{
  "hidden_size": 128,
  "num_attention_heads": 2,
  "num_key_value_heads": 1,
  "head_dim": 64,
  "hidden_act": "swiglu",
  "rope_theta": 81200.0,
  "bias": "none",
  "parallel_block": false,
  "init_std_down": 0.035,
  "lr_mult_qkv": 0.4,
  "beta1": 0.95,
  "decay_shape": "pow",
  "final_lr_fraction": 0.0,
  "max_seq_len": 128,
  "train_tokens": 127500000
}
Each number is 500 + 25 x the weight over its row's rms, rounded and kept within 0 to 999. Layers, rows and columns count from 0. Numbers have three digits each. The size before them is the row's rms in percent of the matrix's.

# gate: layer 21 MLP gate, 320x128, rms 0.116, rows 293-319, columns 0-63
# up: layer 21 MLP up, 320x128, rms 0.119, rows 293-319, columns 0-63
# down: layer 21 MLP down (transposed), 320x128, rms 0.113, rows 293-319, columns 0-63
gate293 104:555480484566506469539528489491487497462472495555524509500514464467548509507493478463511542486477490525490502522473531495514483473474493487555509495519520501490492448443552499527473498493491492
up293 098:533496501506494496474448502553457469506533480460511490483514518546525542476495537538490532462502492507485526452494497506484489500459496481497505510520483439498530480547474541500522500542507516
down293 101:492490490490507512501464515461529508511510505503448476533474484528518502446516568533465476477508502467519501464488558513475509536497480484485487446465474531480505479542477455466551539466472489
gate294 100:489495472504543503497503438508525498532531525462477511493512522481486458460480492522502489486545450511473507490513500445497522507533487503507485501461531460491499510511512500496472452525496538
up294 096:488496479508512528477479465519507514479491469506530508469436539458482510516495474505504523522544529491561485468503493503489493468488451477490471516473542490467499508488537497502491485482499499
down294 097:531486480497490503484508519515502468560530514542491488524457519483507503503519465506478496525525531505474502489501474549547532477469512489476473496518502440473496512501502483583525478553527474
gate295 109:548496496535521495485504522494515540483512520540508495515484519493562501443511460531496463533518503508511517480510474508480531461479507544534514441477503509513524538454461488483518519523519479
up295 107:487524540501490515547497495479476498458513422499530560523461497446511526550513485498513503466514521536535516527455490457468501491490480497500497482487503512495464487487512513508503479516545532
down295 104:518487476504524532476542488536478541496481517475598509476492468477491481458485524510507533492452516497487539533541521506479497475485503531494499523513504529514522490457508506435491463513521464
gate296 101:516495522504484512485501461477500508519480482562481493537486501540490510505509528490515489568465481513466468463518538500467524527505519507510458537470506504535497495442516450481504485520461487
up296 104:531542486490461463460500488472501489503550476466470530502489477480508513488457483530516505462495486523482503524505491496562494494498516512519524505546504471511489513544511537513545529519479452
down296 102:488490501495442509518477514521480492525502541514484480541520473452490473504534489487498451482528472494490493561517498487532507471519509554501486537468536465472470490529515544526498506492535468
gate297 093:569514475523475515466506483489514525514522536490488508506572497518517507484497517521481508554492490490485487521544493486509487533480495452489540482479468492498516484484464517517520493468514491
up297 092:446503482507477487502494497529481524448508495524524464501481507531464513488506504519486492483479511487457468485459505527483533500459530502533522514484556508527508491505496512450522502531494519
down297 098:492479483474511469541495488495555516474502534489464510470494493515508506477502508483478499499509524515523516510549479481487554523549519518446461506529440509542478483521529491506469489486536486
gate298 101:490531512556487481464481451545484561445516539531513481514477502505534514534530537493479519487495504488501476476510495479517517498486486466491508505541516441542484491505492518494504532510489444
up298 102:511469507540515484504498541528465490475499540522485556542472501477509538476515481500502550491474475507531465491534460494510453521488475532538453518497508482527485467477487489471495493522507467
down298 099:515499526505481455517482522487558518489509496513509495484508489548523517471522513475472517548506495446480534494503515510475521527485513493457515528513497514546509490505514480551529535517492540
gate299 100:462509538513471512475472504531482498514486539472547476516539521476504466507505505548461474493504521460479506493502494505529477484472474487520552484487513478497519526495489500510498542485491501
up299 094:468539502501496504489511483474492510513510476487479494439529481510502523462454527489479495489544503513516442467498500500524475486518487501483553471517514506467502528514517491501503532466472485
down299 099:491494517532481505464450535493485499507488529508543525507505471551466531510469489476532507471574479480466483501505491492512520538498493513476545517498461509516478488479490487494505497522526451
gate300 097:503489518559496503547518483509489497501502522534492506509486499492513497486506485513515487466521501510490496531526493547521493529495495477543500455519489481513515480457492559538517519501484481
up300 098:518488522484537462515508466507438489541503529530508523477490508487475475509518501527442496530540487472500451524535507494493484468493464501471463457491506465546516488473549464484490523501521494
down300 096:503482496528480484499530470514509498458556483524526521506488487492503502534514494505512516502460504487478508506492557483488503517477479504540506482491524491479528491508459491475491461524482517
gate301 103:474493475475478514495480489510528501549521504554539521486500471523527455497512500476525462485500510507471510533508493530544484517465509479512472479547515464507486496524507562483442511489483490
up301 100:461531456519544447513538508530525520512509535514486499487506504475502498500495498480515482490561471451489538531537510538501487458488484502484500490477500474504481499455502495463492497486481497
down301 095:508472509559463519472485492530501470533515480470496527462503510470438502492483487487549518495494538467492463510511486481476437497452521504509488498472428494507515510510503487509490466477457454
gate302 098:474480539494531480479480536497494494496559490515515502528482481487503473484521460477452550501523506504502514504515455519502552519511496506506496521525481466494512533478537498485482487525533488
up302 096:497496463464506496496504508534500514503510524502511515487462472530478481487513520509502499497512455490500465506529497518486485463468484532483485497446465510535512494502464493530522462511470472
down302 098:509494508525505566517524511527517528483445466465454497506500505513518530533466490486495480518524567495504506512473483480533540520475523467515530468513513511522512486528464523508529500445526541
gate303 093:472510521456488450514501520545497457466473493500501524469499518494485460499526482453501511501492472513479508506498449543469477540507489474508533517493517462496505507492516537476456517519473497
up303 102:507519485480490516495459486517479471496476481466507503486506509459483453501514503492464490491491500476493528523504524481506496515474501494482502553514506434481467523498490487463537529519460521
down303 097:511456430498501508500467524486513499521492564493483510459462514526478542513484504532494496492535489476463519423529514525527476474467477553522519492507513473515490497483510477520460489515466509
gate304 103:481467525470518550524508461549465454499504511525472497438519537481500545473473481518492499480474535518455482567507485512468512495493520520507470502548523520487507491500534477479508534493527529
up304 100:504483479508482510481528509500516486497518512447533469513545475492487454496510525491473458501481462511483537501497502495471458499537482471485520520471506516516529510536447549480461488458484490
down304 101:473477515523528544478524494470486454488505532498521488490493555458519484498497500494511552490470491470497461455498491525454496528482500500508498544542426451487523508466503521507521494529512468
gate305 099:548500570451495512534532499507513472499473485531479529574518511467535511472496489527437509488492456470515497499524476475511522499526516507516520474524487469500465460495510515494522518524491479
up305 098:495475509500480529541474498544442504481505534494510533507503514448502495518513531532507524465472503459522472531525478492472440495490540553478508465502517483518488506498449513456521505538499500
down305 103:467500472497473474433474480463504504488497547521466497506478522535490483482480469541507544554518526498474504499490473476536490484492511482454504460471485486514453501500482477533509494482463478
gate306 096:526504486489489523487507465536526518482426515512474519523520476529527533490479488466487479483480496524473526505511501498510520453547519521490514465538497485499540499460509486465487523494525485
up306 095:448507480494551495486464509468485505493510480501482472502502489518484519539512503485492491548508493503561503528511497497478450502471435468439489522486496496491496490514517529505507491451502480
down306 086:478450491522493534542475497532493499527458483492502495528535490478492515505482520508468520509467499469511523522504511496472526457514505511503485521498456517473519467467507537528435535482496440
gate307 106:525519481512491531492495499505518500474459480574528472502521491517505471513501532534503534537524494537507461523511450487504509507455468506488520530505512515530467502542474515479510498535486516
up307 102:508506471525483501531491493463491522488454451494563536502493502515524460539515537446519466476483481497504505482525517528484510470496488473532503486490491483517517514449516529493465481481494475
down307 103:492507493536495481455504490537524433479497542522545493530447507493524495437499498542509497507493495499539472519478472503479477498535468539536501546494534528527484453512466464477481512506473500
gate308 106:515496521473482485510461522484487479495472507498469495461501497491548487454474496483508525526527485521499509457455477508539459498486507505502512520496495494471486522522546454490504529486477498
up308 107:480536510477488539501524495536537493470539492452525468449511476524488470519525497484446495473471484496525546536493475496454463531495475482555492497520517529518517445524493526493519539476480484
down308 107:508495465513550504524510508494521538502512463478538518466445492509524524509486494496545511485499507481488491527502553466488507495537481548503486482529486496490522509443527508449480477499475509
gate309 103:526462524531466519513504480507481519520518528526532493525521544533523485529487473475495469517473519468517479531467459496475483487467473518510486486522525531520525497502527509517527499513446479
up309 104:501480487497502465533458511516512500486512530508523509513519464494470509507475461460462491501511486490512549512536475475482462501519476498477475482491494510481539448475507522519463518508509509
down309 099:519498474434472503517481450486527494536531524506517570470479514508499493490495537500519514476497512497479452490461520510465487502487481515471502480507526485496495453541417494501472489483488468
gate310 098:547534459477540499491521484521507536458480496470468537500534513504488494500494515493507462488455496519493497481498498498521505509485524480504514485500481548544481511496508555489525497471507521
up310 104:490496530536501477516483433500516497501516502513504511477491486525422508441507531502534479496454517520519494519481552488520541475457527477517483476475517540511481516492534474538505541523515536
down310 102:544504468492510458493466503534482522514490465526471471492495515501490490514495467471511479499506509542518539504464542507505487529487457525540502465523488517485536551520506534585490530463488514
gate311 102:517479471472478464502508453521482440461501508490495478535523452520540480487478492514436495500462480524501490518504527463515466476503484541480490479504496515471452481489482484505504527523466454
up311 099:534526459528487516472495479483572499493437490511470441519418473500539506456485485477523514512470506478517512532482506468477478497510511498510523529468477536464478512525504459469489512471500496
down311 104:500529487446477558532476519541520488493494485484496506526500482509510523530496474500507490497500486506482491530534476518507519532472513494530535491531520502524528497465485483444516498536543475
gate312 096:470519478511497439474506470528530544495519482505493509477501466484490471525540511496527489499506498505501494494497499519492453481512491512521549474509488469495474492467529496489472476476518467
up312 102:486496536484515462513498539501502500522493539517492505540493541474543487497487490528495461542428504531511526558477479480477505482507511435478436576487496516469512496528509511475492487512501509
down312 094:504538493503494518470466472489507443501516493503516523506451527539529506521533494489456449495497539495516534562505516490507501544523490506558528545508520534486445491473536453502472503506519507
gate313 093:532515493564514506537480505500485484467469501529489498514519545475504548514513494510497504475505521495508481531509484486457506505502458504496509521534489508459482544528498486488471498494502465
up313 101:507502481510507488498493555499491498486500574500502478548525468505498534462476518503481506463514528563541490515454454493522478542477507506458522536453473516487508523491489490483488491511520492
down313 099:483537444473464501518500448490505566477501484547509491471557514523438496492492519510499494511481493484475483466508503501539503469482485456513515507542549525472512493501524473497478490456519522
gate314 096:494448504469543465511548489491513475523489436479515499517510470517482483533501454521478519517514500480501513507506479547490504514518521494485492512475534497489517503461482475436495571472511482
up314 096:468487515555526513446499493472504477450477453485494512478488492485535468455526541531502473538486496523498506519521477571502534501517516518511521512501519522513485463540492437479467511496519531
down314 094:534502496461525494529460487530482480487492516501483500492493474502457494504537453520503492488546506427495533503481545515523485545496464509500513486465504462473530547448490528572542525508516480
gate315 100:552474460479541490535494552554474520511508496499524557511522569533515486511521496544473487490512519498461496529509480501479497548494511501495494494514481551466488478491507449482484507499482501
up315 102:494498542478519478523554504523486512477517520531498470468469505520526494540490514567528462442503522495522531552558500495514543508519541478515496505477540509477463500489497490509483515452472462
down315 100:515462477532491490472469509474531503521493559509470473494521469452533518522505470488491509477502480511508481470498548501485484559510503520499525498512502492481511489488513554523494514461527441
gate316 100:453533518474497502511455507523455475496482478538510512491504522466489495464499466518451485534502528509481484478511537477508482506510504490572502464520499517534543527466534477513469527536456526
up316 094:497534494483454511510461521533500501503511469509602511511463521494448498509519535495502520486523528487490515505532469518467547493523535486518517463497525474540516470493513495497506482467512499
down316 099:513486502485457483491500487501469528497488525490491495482487541471545505500501492510504483520539489475509481561506515477523472512467488474507490549495507491514472494500494562486542526527492474
gate317 099:514438537506479528470538504481483514521488470491500526492475503522503517532521468472528491537468529510480464520476521524460539556488499504553508493508499520512480509482536477539496534502441478
up317 096:546544539513530481536474484470530507513567538471496528530495490492499510493496455495497492479511484465537534476526518482511497512522545434504512481491508485502515494480512553433484539520509523
down317 098:499490515530484520483498514495472507469511453551464494523477499498501518494524510466537514476522468503496488510457532500526470458506442500478485518521535452531536504513482575439548483521487527
gate318 099:499468524466478509547510513490469463506496525475469487547488513508531485500479490531556533445507473466515508492475512480479518451482427503482496499474493537484507475530481494475532504489506441
up318 094:468534520521507506488543497444510520493502512502551493578504499529502504552489477481534548515477509488509513488543483523494504452542506492493536525519527473486511521491483467494523488532493490
down318 094:489540524481502575536509518568467474516512489486494519483538515541478459512519514520484518499465495501490492538475494500514502522525467490464490475486504509513492517533485509542544464501496522
gate319 100:502497521505472504511525458498494544487471496526525501513510495453533474464451547521480450537510509492488514472490503498468437497538490519487509508572519448534532521497508481543517504508494519
up319 102:509483529485510510522512481471501480464520519502463511470496471492465512534450500476476521476528500499502522529499473470511508480470566497474496564464509518494467508512468495454475538496530460
down319 102:514478493474480520488450529519447482524502541497516451509477474467498465480518466503504521497513512526494495458536549483481508482511508448511494544497544484466526500509497518524521532522488491